Part of a small language model's weights.
Size: width 256, 2 heads of 128, MLP 1024 squared ReLU, vocabulary 939, 10.5M parameters.
Each number is 128 + 32 x the weight over its row's rms, rounded and kept within 0 to 255. Layers, rows and columns count from 0. Numbers have three digits each. The size before them is the row's rms in percent of the matrix's.

# v: layer 5 attention value, 256x256, rms 0.0988, rows 132-158, columns 0-255
# o: layer 5 attention output (transposed), 256x256, rms 0.101, rows 132-158, columns 0-255
v132 087:102194152120145114147096119125171156115120184122161159136115134133111128187145201134124123120123063137123090154146131082115176130093140082106146101137153053078108128086140118092106091098124139143082063168086050118123118143171094125130113101142133114140196134133106146054151155134116108130154079110207138154130117123159097186132122082109081116132112206126166141113112133169168178085084166077141094106106111094107158171126163076108151160114156128122124128172173172086110143078108154064156181140154121072140152162075143129085168173154152121067113118131131103145084095089152034105145171121130097147107075121070141061107105113107133142140083076131144133158096134127125114185093168141142092131139040137147088110135140117096139127099110137114134181136028124099131134121100119
o132 086:149167123099040153147104101091110119090131156195101121107193135152150136111159161144117125122124096146099123097180152139172099160094125115175116143156160076163149118155107156098150158076131139115112109149054129076131169114140131132166197082147137094182118178114094132142168121228095089135113147127146120125092113097061096163118095144087125131136127022098162100124157150056118113125131126129160084114118074090201177109161083091148110100149102208114113079165139133120114136120156122140088176107126093158107116164180165130126093155118132114158142141093104179150139140173121134126130117072150144127082164147145110131107173113183079085128102088053106133105134101109097113154114095123143153173151066100143135153081159095149113194112061145121082134078114127147170148075178154
v133 080:128109146140086086133179113147093071150087111134176168101191104148139084140154122107055139146023099088095081044126150111155090147121126116166158108128152089136141130125132155167094097145116134144129106111154177037148105116135098140171142045116132069121084164119127153090127035162157132169123144121096141158109123130112168086133147046146106150111098133134104211110148153129150155067140126145196123167107158121122142134142087129125064163080083109160139144183120193114104120148165136116138149145165145077190143156130132169136144136032097149135126105097116087156090119157085117110108145171142107145102120158148129158131070089134091157110102160080136113115106120144107131123116137156152146113163091134137101125178108152175081147140096227127097090158150167160152173111123118
o133 082:092100200092134131132181070144120073162152107076155093090126088112216135161157122089074113144076102105088114133138158113123088092122091104115118126151111159173164132159077143127154085150098142150152077088155125105082086170086141097180149143151156094172082127149156122168134110083112102140119124186060134163158161092097126100112152071138150161095168095084203176167142144081194068136125163108168110099178123121102099120134144114089118127089058120165165139106135186158135112154091091090138147144067191115126120121155169108173177138164100134147164160083145173128168096135137121071160095143095116095078113087123143205142224153160116161116103133147090102137168138181116126098106145146123112122139096124113075082106136137097169136163150111139076113111115172137131135142119128
v134 095:149170115084109106159082151146115088115106079117116164056082144138118090085119126122092185156076159174157106121102070203098109174072141115136122137140147099090102134134129098166125189110145145149106067138194160157116135124143093121127120118144162111111111143187100105155127113088091190146094125166092083158135138193077147112167159084138166169131133114114107138100111113124194024117129121118154160113186142179071149110137159158157116125158129129062125118130148099132135116139065119126196128080115127174148141141140114115182154138058132140177143131173122114093085160110132133136118136105130149109087178070146206159174130115115173137148147138173115126144022098133157153117153118173101181010113138132080097098104128143110128156157126168113137092159156124142123165159147127
o134 087:097123071129067163154108074159141080091156159138076188112171121218211066142121150106121108103105094120165147153159150135084150121126126175102138140101124163158077142130090115103125121161168092178076082115134125136112135144155109126084132116086158148131148060124155126107151136092083202133105151139088096126199112185201177108086121105119068137084140183164110144127102143159158160073130091098150180084200138145108122125091138114135162107119149084105108115134158098123163072162143161113146163110109151100092152090088147142155185127129125118103141133163133063176126095099082122114107147137124123061163090077053119169096037138099135178120111104114121104115160173184116091109081147128136089075108122180123112125147146159154140099123138165188163086140102119136119125140129138
v135 096:134088137109167180110080179070162131118168105127096130090130132120213138068119134109118039067137157146137169165103107142130163125135088095086120129129125171096105125204123131145131088166170129063135137077162159100126136108141116111059166154128081151137118101113129142185152102100093176103099081109126136162138143124136140138092142104147132107087135125106097142172132103084131102134087088158110112117183100126130140089089218100094097113092161118097111118129145138119152126172073105152148092146099123125168138114124141110156161180171095146151149240127113162127185135082139106124117110113135144110116201100145171137155078165076212091146148134117110121135178132093112101062104142088094076178103164122093125103081134110112099152108141077097174097152069110110110089079162049
o135 098:117049147122131149149137116103154135125078127182126093139080135162112112121106160164131150116156129081155131126087109174135144142166137163116081076100102111093071130150159072084119043169184114149124208146147190107130141106134077134048075050068135188113186159162078158098137127142142183080103154076138106081127078060188136120134117174114070153129133177096090146097094169131144134112104094165069088098146111128103148119075122140183095158082165115123078150103146074112132104136163140149157119144089090143156146104071138174146124129143134133108120155147103121173097120082164110148085095108134110139178168147118102069130051139129124124142148150104097177137120111105128106126105111066150067129112140141126082147118111055130115062115128144109162112114103134082165085150133109
v136 074:119148111122199122130075129110117156114175160121123107127156123134142116119127114166144093092178160157165144171155111103113172036162091140092107138105108220133066120118100106119166150132132132066118185097128084208129166126150131154036103214123097177192177119122168154174099170098150160121147124126174112135135131140162121156131098194139119106100158128139150105166084112126108149186123145128081133104125115130146085076106188092119167083132131133132131108111133109143150154056093108132119139122105112106128114122123169123090131155144130156128089169134181162119184052088165097139127117130102153118151180095058101075110171165075175119168186129130086113139192146133134098088114138081143103175114155138122127137089128163084100104086122071159174138122078097053094095090146116
o136 077:156108080121148115181078150105164179119101128175126112133097137132034131055059163195125151116172155126120109114117113176109142148159137203145125110120153126123081146113150113124125104127141130127083224191107159142154165086132115135098074142114124149089166179099063182070081152212124119084111177109163123068084069134151078170104110167147106085164122136127067093083127110146080164135123081180114126146085091114148131100104128134189119099133157176091077118175109080086108165073142134158130120077133098160135126111128096144102087117091185163138138156131126114114107111111164115167079115108160142171172114182107095093092075127114138077148168131133132181103075088084161137182120098109136134173107132151076139145136104122124091134113105115103108163123138111097134129115159167
v137 092:136146127124107131173075117089176120131174135149114136077158065113139115160131137103069108066106119144158134080103156159126118140096115173107142135104123165115134120212092124204096139123141119079144111132119133128155173146200158122133128083114138124106125125118109154160155083064122166137119154126147120094151133172078158126116181092141110152110121112102165111156093120155165095124096115096093179197181144165117105136158154098117078088132144136048110126125166130123131143143031101144158126120059124174183217114123129136163148165106137164165166151108117143099180093094117113128051098042133162121061161095183174141152098129067195102137151109124123143126073112104118097128174133120096146103112119120093042158105111111100145166147142088205126105091092135103136091090169085
o137 094:126110151110073148173067068100196144089121137188097128092078118151151078163102147146123173147094093092189115169085143152100159106145116152125068129104102135108115128126133098127104108124182107091115140116138128098094123118118113111051101122067130163149160160102102125153170085138113191119123141097111138120167068086189076135090135182104088186096140152111091117053143148134139117071124020121139152057158132155112141136167129142115128053143130163136117144102153115108105029182138115126178124138103143129074155104091141146126192190146198114125107173169148103155128096113132131141083127094147098110146123086083092192135126129174094122114147141170106129113124155080173097128080123180107061136106134105135139158131136122068128121141105144107181076103074126131172122150139138
v138 110:090147153146109114110162130119135131129111159119121174132179087128137147176135195136136058078122127153127143157139051109170158130113102116104121107186138049078172119185122117135089060154197132130133098124125059073126127129131128125118131073133148186170185083116120144111120119147111123173139068083172200161125130120178130149106129062131100127109145171133149146115157130110173161106072145133143064120103156134066193180072180094105130147027123153127130109124140212070138148178139141113190132130131146121160139178109177142132137171132128115097165103139125151123170146100114133129185165152152096101037087118160125071129085109106153123137106126132128142145142124099117101140076148134117064129139094113189113096121133082093093162096096112154141149164047136100148144132100115
o138 097:141106148089069153123104128077135123104136141205122108115189109162156161116159171103071087084091148093105142145196073160185115154127119122141114089165170051158144124125112055122117105111141166128148164142089101041123145105139106125139181073102128138161116205161069082152157127180099132087075132127118124127079126099104120163112125107104105145129126059088171111160131163052172084108084153138099043141136094128101174121137051072163117141108136191112105105132150132111167123163133124140099194109082095154124114121150185121167105127128105084142155170119067180153139165167164107143120108075171154104081194178179091087160154121176147104141123130100087155136141114105134127143127108091129117149118121111147106134079109104132124183138117121098076138124126154159158156080134125
v139 073:109150153158045111224156101141100123151126156159123094121129106118130113176110108149132125174080074104123150021115178150130072169115135155158150133112131153153177120125137121135106142105133126173122154130120094100123127130128145108212126000138135063097078111111132130088103111144119058112123140144107122102104118123085128091070135103129098135137143120124170153110131161124145226099181133072116140128058118099088092151186041121128145140136124148147115172136148143092099120160152108131112079146101125107113136096156106182138068075109106163110118097140106105140145175188083115119143150112142152110158059202134095120120111083131044132080117123067154153128108131153124161195164155156153139142123093120123124134149110114178137113164072154089092113125152113157136160109121179
o139 075:100109177150102114128090110157149116107128099094117146101112133107157132147175128108166140124096084155105109160089153055143094103128145057131121173156117129123192127182125178143149163085068148093137050082146107091127084174103152082178149146148105076168097141144170117183136154065172083168114124160110188155156155114076124133102145096133214144126142112124141147122122139131126084164137141054138140134118129116185097159191104145043120138143088099161176171097153175159084086143119061121105098137150136045093098145163135104105170110170096114149086112122176171102151125177170147104132184167100118131083100087158161179154196187142133152119131156168154116121114177134145154093144127169119118139141070098125120098120201141074117133163151114122108128154175101136159145123098092
v140 082:108156127174138121099203105149157141138121109173184100161126123121150121134147141139163146176156113087118139106147124108128114136111139171136129112105132143211162124084141160153132122041066149122186122184122164138158143125124196116184125105139095097096084174069155133122127139169159039135108127121156156081091126132087142138122107184142132116157131108120133142139125138127038225164183113159133096159068119136164101190144065181105098108163071143153136144094103151123112121174118082066076061158195112190193142152144104163100078122136154117092094035102131112077164162133157184112151101129103105152175118152156105099107170120143102122110103150110132130111154128119132101137117129157157155178126100134172091122202123098127109110129138137136112189070164138148113114109153088
o140 085:158144088123164073098124134136095143159171071104181109099134073077122173165114083127101121128095142147112128122187155122135131134114112061145186151116107149095200115143160181129094138081122085097174112136138090159106109138178151122149124195226093096108139100098130081153072094068154115109202089135177185124087160146060124121149150118135177138148076136142161128154143090151117091129164152128124178183117209096154098128217125135053170154185115112130130174141134143158108173121097095101102113188147122100129131124170083099111147116134096132172134145093143159087136102118120123153143113129059182172083093159181167149139192125141119124144116159176146116138112150138082132158175140137091154141172186111124218146144158125117151119133143131133129139121093174118111117151088125
v141 067:136130150110045096194172084171095096149120142121128131127122138117090156159116119135103205169089073159116127069108172139139067157108140090164145138132145047138167132125101117095116164099150099198105116164115113080126099139109124132212130082144189110137098140144096104091128110145118091134174147130084138163153100085135127086168157086099104164152157140124119081087128170159132135104149141115171111111108154133099122138119040164192144139155095132158123163186115121086126138106160134157082160129108164148121153128154099136107138092046113121113175108130086107105023133158093146126178130112142120137166058153109123158120144124196083148087112117099158153146082104136137174169129137180146152071138068120145120138168118118185197135160126169138089075111184137142133170144087197
o141 075:090165181138116122114125115158119090133162144084110138143159157103192116136189109070140110123104126170127134166124139050138073099110109092108125156180158150145180117128092155154164213127069134112138022068163104131117088181081171143151153140136165079182065105142197099152140141084133099215132121194079154203179193114120101110129153090136150166114156087156145133161154139086122104175136158094181123135106138149162117142172118115071101142134084109178178146131098178173137128128147114127127102107136170115096117171168165121132152101157111091151124098093138104090143153159085142085185167150144126097061122076118186156135155140132159121086126121149120078128156167137106156091187150169122142113173099085150125104141141175120143159160128117145130137136166091173123139130105101
v142 089:094052178130076179052152179113171144124154124119143148126153154122208182117146129062120099077128101123134131117118133085136136126170102116127139173106124148176122108143104168139089103109158122117145134110121177067141113107097139122187142078079080096101078103059132148103166110172158156135066167075154184145098144118123135110123146112139111111127156098123084126130135148089123178093092094196138126134198147112121164118156124129120076168082143122153155152161143206118165131168144148151105115200114165171179149125136069114126142088097110105051128168101112113148184124147072138125153120055119132148168159073158086163164108132143107127126111170091151114136170154145093084132082137125129139166106119103110087146134112050166098142120175154095136126104122153216150115102137039
o142 090:069024182116159080112210141094088092159145084097175076141094152095201167175134087184146126114158123108134124134129121118109146128165112096113056133119113121093136135163132105156102110102106091117185145087212120134103101160110137129101108094100135134102142191214070099123166081105144118107159113136141122134121159066109105031158153142105118157115125135102151191136137137087187085126106134159090064114117187113104148105123151116049096179116141140139098148103138181151118061149137118116174153150097132133139145108128100100155118122154123163180125163072138148087122137095127155113166080104072086182143165160165170109159187144203158138141153137102113141154156158094085152080183152129136117131142148120127102134109111079123150105141136124064117122123144162135147084134117109
v143 083:134055114093161145073124137097115115115178107150112123142158085129177180065127139132073052088165144179160180132137127119090123125166102154105113102131114167111089131174079146115122104191144117085151203071158189143115125123121150134070112164111104195158114102101100137161139136119148196163167143096108109188140134095149125151148124138144113142068090108095083132157153125137118094148092139214132146096214100136146131173089228142155132102129117111101085091132104119139149133101141121149101147128084146161165109144109121109118166173136059136132119200072126143147154120094154119155106097150132133107114222084103147134113081142099174132149169133111098107129228137118114118079140136113075114157123186126118147129112114096131092139116188093144170089117103122119142069155163068
o143 086:105082125118216145119165146116163141176106109128177060157084146117119141128070127111110110106182152068146121127126100158123181108179114189124102087118165137102072156102163073112133055192139104139140197144194170194142129109114120150042083141084147154127158155136140160111113125158120175093115119086134104080136095070205124106118144172143064142106143181141056151112142168149107119130114090151089075131131131136106129097051153168181125151121159142143096112131084103084170104096129147138165119125102146164155175125080126163173145137128180169113181153133111116121097153068142135115077056126156055131165146155095119090107074142092173122127161150135066144153122110099131141131119099113132112123159160177151089111133095124103144075075145101132157144150116167081136108140150136
v144 081:109105106174047116163183094117131096139118134136144085118188086121126133199144154122073119087102104133112116044113139085156073154093111165145130108159142125095188135182110138166105109170136116091143143089136147000150134116115131108189132110122125146092072100112210124127120047163142055175129141102097154166145137103165133082136126062125107171102113113111121193123165154095132180111125153165181041132104179133096146137134084127133096136057119171149138132146110206113095139169188145172172121125145163110156144155150148134144099128099114133172143111113135134121135144129062187121150160156175103099083125212188063120095133128124103134109138144097131147122131138106104126131143145164155084155129099110121157123145112118166164147118116121097109102161172128116144146060141102
o144 084:110101179120119111123111129114141120119140136131134052089111094096138149115167149067073137124106148105108124165090088116139084129140091090111097104169122104146199124148069081124131126153118154119204104113151074077088078133100119104175091150102153129147072144162165110192146112089190132136103154141081171170137192093111121117116182069154157145100136113097182139160114138134212051162125173112152069145169134126055095150144097086092115181103081102171128130073127133170174122141143098095160133100064142123121074104170197102148136109183104103161118152114166152089144153142151105119150153102116126075054170116139171148154180129153171151141128160155093101146189164134144164098162139113130144140111115088120112100102088139080175141183186105112098109162122168144143141143092086
v145 077:132087140168077167171144123124134116141124123156157094091166102124148083133147119113137105114089079087111142038115163126151077143155140135156138128090158148131126136162149158140110064157130111103133180106138172050133120135134148114184129026110135076089035143086106167114133061117147101135126135107091140106098122070081132078058165092144097132109108127109108213158156172127116210106147099164147148137129121111138115105155126118148055163096141119112110192175125149126102136190133124159113124163153139064184170121115095176135117097087122105132173150078106094146148134157064135115083127074146132098129074159164107143109111112148070144070127183086157121082126113134092140171158140152120150181100135148139068101182108128170062136142105122092095072153170159136128138092136145
o145 081:079104211115149117135166104153126103134132083100138069111065102120144122173126104097134146145094138100105128129073158055134118087182119061107085128124065135105164125190124132138134119144077131097185083102129122124097090173122136077137121140139141089156109149167161095175112148053151096148115084181095173149178159044106125112151151120128177175109143145074178198138115163107127090173138155102138127115134143131097089123163135142050112140084086079191182161051134185155066083138108092124167083147113149079157115127133138137123148135176112151122120097115180176114148113122147136092151129165064080105117109082159173171157210170152143149154138161170105103133123165156167154078135117155095109155137130121133056137117146135117133075145164116108106135113126157099150119137103092
v146 088:140108127086189120095110187108076144121124143107133128154102141118140172075105093149137106119190152159151126216148074086136191097192107121093116118157117135117099137092136119111127164161100133082133152087118134191120102127113102150029113247111114188169152104158143131125126221097144156140131114132153114151130166121173122140143100196119136123134117122135100140130134122131093080163118156134122127079212097115155126101095205119135171130141170098154123106114114100171153119032144142114112178112131134106078060129116140063108163136139102111109060136149139158141117074078153111132121140182120130131128201069055106149139146174107164128148164102165102111140190161145131132087135124089117107081136170138143176127080128173100103119080192126124167139147123110132102105153128117
o146 090:128131092141176123120157181118119128150107144143130107173138177127078149082073128153147106123204166141135134093127110176097156112110129205148159128109154137139067170096119092108155097160158140152102217171114160163178159075113145169125105158096140152084171124130070132075112144196120119125117137091140061088075117168174156125121100166156078088128125150136115121113142103146110167144135125175089107148120105113145158101034141134212106152136165161063108068140079095093149173068133186156152155072143096187179149097104089120128034130088155166110151127105093115110097147085139135126119091113162106136194145175084098103062054114069157126154118088090119124134114081136134133156101123100158134123133141159092123125144082116147120124098121111146142150135159144115091100093172155
v147 089:093123116180154113141154121132175127133107105148135086144130120136095151168141170114128124177175173110113151104150118107163086170148126175125143113146138080172193123088161135156117055088097107193139168139153107072141090137121181106184130138152127179136174120129148131182103099145137088152173159062124185129094086163168160119111103113129094121111073134106081125182117123130069188109111134165157098155094172142119122205120107160083175106159131210128108110085135203072103128194170144167160101129168129160130127197171154184145126168163167139148192081167156134101213181119111193126138142176119116106085076116179088091096158112144132130157133110104098127112126153117133133127130145150101074137116140099153195087153148133132176159138121046098135121104125138141159133132134097
o147 094:153159103104144147129120149116121151135143128160145140135144075135132171132137144084135119097110223095113149113189073141185115181146152086177164056156128072175172128127147113133081112141119122118204156168161065106098110097137145110139084150171079157152113148117170082162100071118151129091171105155113171130124179152073141164113189095108162176124064122194167127193125131138147145118111129155114100162163147098122066140164126096100202115185147093148054131140119154162135165169149135075110137110119102121128108134177098119100168089094094074116109134165134154093169156162098133135137102110109120095082152144216159119140174115140149170130129171135072131118158144113121162123181175106092119133111169072116137105125109115098174121146159111061112140213172155114105161117063123
v148 105:157094164090053109176177141118071114125115128087108134148097168104139137126124105113094208115092095144129162077123167110185106126125118133172139190121111113154150136128125110188125235071144127155108054135124171136142137109091106116200130193123169072118065101173137106083143128153141117126140215187105105113129107136117123092150168130119126185144123064129129156123147141085178100063144157129184153110196148125111139097177100151112122151143135115107168134156143127124129081098116143128118148111080161138093136089149087079150129049069114115112084146187111110114078093142042136115137133128103131112087138102096075177157120156158088146117124112140150123143059129153098134153132141133137181059145121101092140143101130173169159150115151164110092107134181121178140166100128191
o148 099:097102182136127107076159127147146088154122135080095143149106183114165123106175109121157173124151093151124123150054131103084094099066113092072106168126134154129142148130104113151155156152091151153133060088198104126102083134090150128158137132109179143123115082156120115103158096085135141147141095161075112203159196169177121068090127092147129135096121108145133116093157063123201122161149139126145116107146141138126096111087147109048107123124099074121170102115084156148133101171141136120203102073119169133110151100130080095097137128196129124119093122073140100083130173101091182075146150167106092081096123090047152176120126116165168178121127098179159078158157165111101135049150192174138129088126109095140145094151098145160145144156155148143140092118168101173075152162107117
v149 097:123139149107095177169110121129123172126128164085112132103120164119146105107127145073135062089142101124117144123141127111144147115186132046141136167142128073101083128085146146127119121118140120147095152150108128073116102109120105107130122173110104108154104108088124151092154094156153119130124115088140160176086112082138131135131141127109115088145150141158060173128153150101153154045058111174163105061147155083129141011129157106117115205098195112164187161191180137095155145113092161197116160180123141004149070118123082126077153088071117102120131166165111119183115137126023097122157177153142124109123132084077074145134124141116099142130091105114153093147143143126102129152092147127142083187113114129129164144127126122163101134116092121032132100161127123135129107146109147
o149 104:103083168138114111150186137135088086141118127120118088142124135129135093110163109188096159113139134119102126141116112113163089148137142095124047106150135092165125151197120126144154147134098145118153131108147146090121128124122100099164131054113151105125117200173066120118126131163121060123132166207102082163120171088080144105114127134119143108144108082108166154128125149061141137153115178136108020140093096095163106093079117105071069169061147100151153127089097153142062128131136136131176121053135140132164103130145096171089058125127092169108112134077163165073133171145142194102176103139100106132121186150171150069133198123167166130159130121060125146144175093118124163082180119108133164153154118112129021143089150094168096101163099109109105174131145099119147138109142124
v150 088:151197089154132133101129115151143120104111128155120146127124130149104087125140142182185110144089169127110148164129050166177178140088138114120119095133113071098138141210170099155108079133160172102137079156138102131126182115181144127077131081165131125121145104138125099165131135094105106124063051160161151055155127172155134154120120096144177139156186124154183150087131095098165098171135117053107108182093110158086143138110132149072062131095108124061156108105140092141140135193115125082153052131160082130135134125114196093179108104202145129165097074133129170101153183112156105125116147128160139100066178128202216108148109111079179114130122120199115149138058078107121132092134091116114133124141135148143088094144143129079146126122124130158169166137111132115109144140151133
o150 096:163141099125069132111089093106137154103097156170098183124151092159090137151133143117063138132063116114176145144128129158171156141075138129125154107115110090125120123106128119118109088097209140148112131121068123078142162101181052122119169126100136159112144107150091098121143137128094201076089118092167109098073080161153198159113124138144120113163135148091158084091079111160159092058144151096103150135125135146055154149118081093193115113120175110099157142124176105077170112176099140126100130164117106147145106085083146134146118152096100097112125156169082117211102085121156077169100173147155190110154088141144053104195069110115085131138095126146160161124092150136133060156034110098136113101099144145148154185153144143130080138145119169179148094116059137129139132121117137
v151 096:092050156135104146020185182112080096122142105128135136125202102145222143101157094137074119089070163141109130117115088114148088106140092110153125133133141132130138119175114156129111149146162138131177108105162233087135117117085121160142154080115120120161076137078110139129127075144178142166083125118076168205115166096129128083131147117158145141109118096106084163140135151117128129131155090205152128138154123127099178153086104144126047123020084099137140119132069186146132133179159128134135090121130182207189154140149125134150125137084091131118166132081124121156186115150100183125177132148157111109146142139165120133133085100133135128145158166112123094100164142115126119076086118149128154122144155133149124117149105128186049154107165180174142106120146148172139133085119099
o151 086:078027171095217104102177145113104093183161076105166064108126091124214150139087104081099052082109138076113127163182109118094114100173085137097163119123122197103109138128132046150131057161119111162152156073181121140094107158120106121120087117099155137127133097204116104097078143049131157100116104132094151123162142102171119066145142097124086173099148164112154164193130142112170080127099158149114138132173169144067105101066129139091112176087121114139119158089127157129169100130106105132143134163073158117125137102117122092209169112158106142130157172101116119129131116067144089102138084127117113131139126135113186135134126170113170133112137130179098117180136168166135135110155128115125113088130152173106130112117087150118170105134201129095096100133125164115116122142103117
v152 074:201129125071141104040147140189143088104145084128084125137093146145141164037124104137127129175084167115122163115089112187082140113115135116161092112131127169117095120142091133091162158123138139106162132063186213158109115133089097147116132118135119128134093161116127083155139119165116164102106117188097047139158169134064133116160110105162191163071170116128099114093134112098160042157145140131148173099112106148121152126111140138162071140154063089120126090128076101148138123165151113082162087113131087193145124128122120095149168160106088151109111157045101123134058146150161145118128112180139130153156239136122189167154101149111149120128100137102120109169139075137120184084124098121132165158130157130123144121104100114089120124150137192099181124207138108118103126166133106
o152 085:118097111123134124102153108143139110157094119073169145132128153134160081128104122111102096125145091139140112143099134148099152124124107181100124145101121159114063130116130146088127084148163084217066113119170211180162152152144104153053166118110128146084126087152153217120151145081110181129116153097159080120149097130211174083153109134147107115143197182123084144124098161167147104091140118108128126129154146132096176128088160172188151182081158110126148136156167053141178128104114136151092111171133147122165132124104166145177159108126103165164178134155094089165076073097159132128085118152133163146158081133084104119138036128064141130101131144141161130144144141201095112132096105096150116067157150184143104091136161118145134082080145121213134111111064127134127078181149115
v153 088:097130136183110093174181138134119140140103137117127083164149095107059159183120168114178134161177122134114154128162154090176095144134122182133137095137136073155194133096127102123088109097138109192119139203074069128132116145122180112189110164138175162135197108141124119120104146169118092147209174099136170090118085122215134127138144134092069112123099164121154108123158143155072166094122171132149085155100188138134127201134096148152198129126131188161147104119134162080123124085196138110111185137154145156058121171142176152109126144150166090103153059180149126111111102125094158145136148149095113097080061099099094088071178130169099120111131099140114156130123160136135138170146148142127099105143108127191147127120147145097185140118131063148089154116100145139182126127072169
o153 092:160213119129117142111144163127127153127146135150125132147168119102118198129167121110152126109119195148094137136180072128162100146100136077143153112179162081158194128098117104172107169115093172068182132168100046117112112097124195127159150152165099132162096161093171065145101104161128079136156092154119153160108185160090110149120154097128158139130082070182160089147145099096122119136120144152137093162102126112149094110187087077088146098174102140138116080150071179139140159154120137107119142091139130152104126144210111101111118110118102068150126105134118151058173192181070138135162131094142098096060147154193142119115181101154182135128105128154102091126153137077133166117176147173105129140124142046129168125137098142101156182139118119086101169163189140153088177101118133
v154 087:134186093152141123159073151080151146135144127162132120102160099112130118164124096141118125098125149114150112144117134157145157124126108128080146142112113169162132143209140125195125132127104144033127129149119104162159168139197169139101135091116096107117129118116123158197118143058108122134122132110166123062108152168084140159123152142150144090143111119113208102153091096118118160197133091074055144176113105139175085131161142104091109070118158145083117127108172099142135140144070099139082069121107111123161192102146151125157096138152131149203122102106129163095217094082187126141096100057127166152101171104166189122166159126093220099170156133171124130129088109105141093089159127102108151159138155129143078185118128141101134142129130108197139159054102126101137072053169121
o154 089:145123108127102125170065097120151146106141118182095133098099088132086118158072136190136163147099126131204117124090158165121162115123147145144140105086099166094127106114161120134091108091181097093103177153097126084114146095135107096097053157099103156110179136079082123125122089141141151104140152077152161084101070139155114160104110192151121116134123167115101105053131105177101134088126059110113204106118149120145147155172128137141112086170139170108124172099154115115101111142102099115164116160132117116096145073081107148102158166121200105114083162175142084160122068105132094214099165105109163164207095134115098171141100130124062140139124144154168168108086128070183072179086121152100053172094142115092159197142141113072103129178107153089173095128101123106136127124125144
v155 102:124146103092148063104115120123133094112104127130116137114133138143093106131123167130131175146119172124117072200132070133124109124108139181142111160152125121085169120082077112123156167134117125164115098078169167140099110148099056134114118255152136169139132139153173063136137080163142134139116143144064117148162125129143115112148096132119151174096091135149112140151126121112124049139149173124227171092146187163148165097099145148130133104133067138120129074115101172124119110121187149138215165072191149195090050187140135112163175185094141146163126149153168120114072143138132157113147134148119123118074140164132129177093128151148153144160108131167113134156079165144149147121108116121118131079136140144102213087089141121117128137128114213073123097161133116140108183121138125
o155 105:110171101098130146154110114132121089129130157132142155120146139159110092065109152074108135092152151111100162130124078202097146135138114154121159107126146133160075139085086088080124144185170157198114139157145105142115133096131140160154164085156163132110112051123181183122133150141088172108131190121122099159158161200135132130114139082124114102118116095152101091151085106156192165112119130140148131123201092156042084115110168107150202128100133108085073067161121059155185183115169168103153141080094128156129120132124146083154128109089122108147148130138097101144139116126066109090090123141143094054118160116053131110101056089101144135108128088119096090125173129169094133097165165139157146077078118123120118071142042128149176133078159085193112114170128149163080132131111134
v156 096:142140129086142095227056094099155120131161161100120110133085161122098101128109067141125159101124111143153149109128204151115146112142137104113132160084100134099064116121098117121146148163145119151071156113114090141108140141158102130105120093121168137128133113164134108131130146042112188109139154134132079119158119150127141122135112085112110179171132130139163097130100108141198128128110133062075212098135094108050066107127128079151167129187165096108128144181150056109151112049125154151148162103027095081040136066098109103120121083139122166151081188113137138141117108137078057153058124124146151130158095094087112145183101127120110147107147090134142116122078111137121129142154144096129135078109131099081140172138115180134199139139156139153106061162147096085130149155124162
o156 095:108113128163094138141068103127192152112075191138061152138102179155134062105127144149204138158164081122136133136044159069120109099126127170151053168116135159139099155132125183141174151107127108149066126105161166140141147139037122122132116163065145124133117155154113172128148149174121117150072121140119107116155076104175118139079105172105117091130169148118070165100145112126092168128141070117162123097104089160142123138046139127182082090141127127111150126116118163066061060118174141135137074101172123128120126162108143141085153116115171144083093110160154088139108127164158174086110166168169091101189088054061087175119125117126112109084169128111143142091097141093163130139091135146157148159123075165125086136119158174130084142113112126112154139138167056135135147109139132
v157 075:110072139170084143128178107116064084139116073134143086122170108109166107109133137124095128085117136081084169019133152088171057123145098147176147115099109099136135121106098161157120144136136100157152143159141218050157116113116166125172144153128128134122065132090122179128133044171175077152170139112087159121111115060139155090109144162126116134140123088096088173158172159137090190109147100206156140141129157137153107125120095170148097123075098138180171156158099171120082151161134116191089114172123152119149142153166105151121122083103100125187157095103144113118184120148053160145078121151156098107120095129180034141100123141159117130113114119124122105078135122129102091142124131141146159154124162115126156127160116139194112133094144127159093082113194143152178129060125141
o157 080:113106186120220091103178157142126125207149101093134066121086097092120139135118075093105119133095161091113127154109110093131103084160102091114134114129095167107173146150135081164124102158094150109188125105193095117070085130104132093156092163158137121143116129158148065137040114052136106126162074176080164145167169110134110095102163105161158173103100147143161149179131112117133120169130144139125111163152173130092029098113150121054115134102100056167154165071084185143095131143105107120187077118131164131140128122152096119128192126162090121106126128116172133053153144110121133096161112164102099112121119116145181121129200143138181156139151153214099096161139168126146166084166137154088131132128174122120112128139108151097157093151183124089121130157139150109107139138077107
v158 081:141125078101169144053143162101122131113127102140155190120191126113132083047145127108125098075128138136125109193140104110118165118138124163117156143113096126151122135146128154169136141147114119076136132146145166173120115128134163146073101222090086123116129178056123136142165130145210166149085141102165126114115128164093137159192107150156147106132095114115131178122137112160129081141116112141132175127171118149179147081141236139102059114112086119108150090111113062173123117099109118133099148125191109145180127138111121085129159145173146102155095074083144113091141128086138149143095114104130139119089255069131169118128104147112147119173117127183111123145118099126116107107124112102135152126161159156182120163121134093097022133109153202205139181109120139140110087133156086
o158 085:121134088115143106123187153131112136140159105130179072105130087136117133178040094176073126130120124111166127140144130187095217086122120164127139112058119169112081138109154098127105073120201132103142169139127126162122146060154130123128145142159139151079156112111104138105125094178096153018149114124184077081085092140168156071081110187157102058140116142122120107108130078157122135068171103153129148126119152102071150103113172162165143121103165168093165121140136090102130139129072159090179146130139172151175166088115062146171113187087175148120168174128122101126099081049072130131095092125115102148183130174067084120133129087123134125141132098120113131132139112108137086152106108142111142137137183171100156172132100133127165110102105123146137108108053174112101104136151159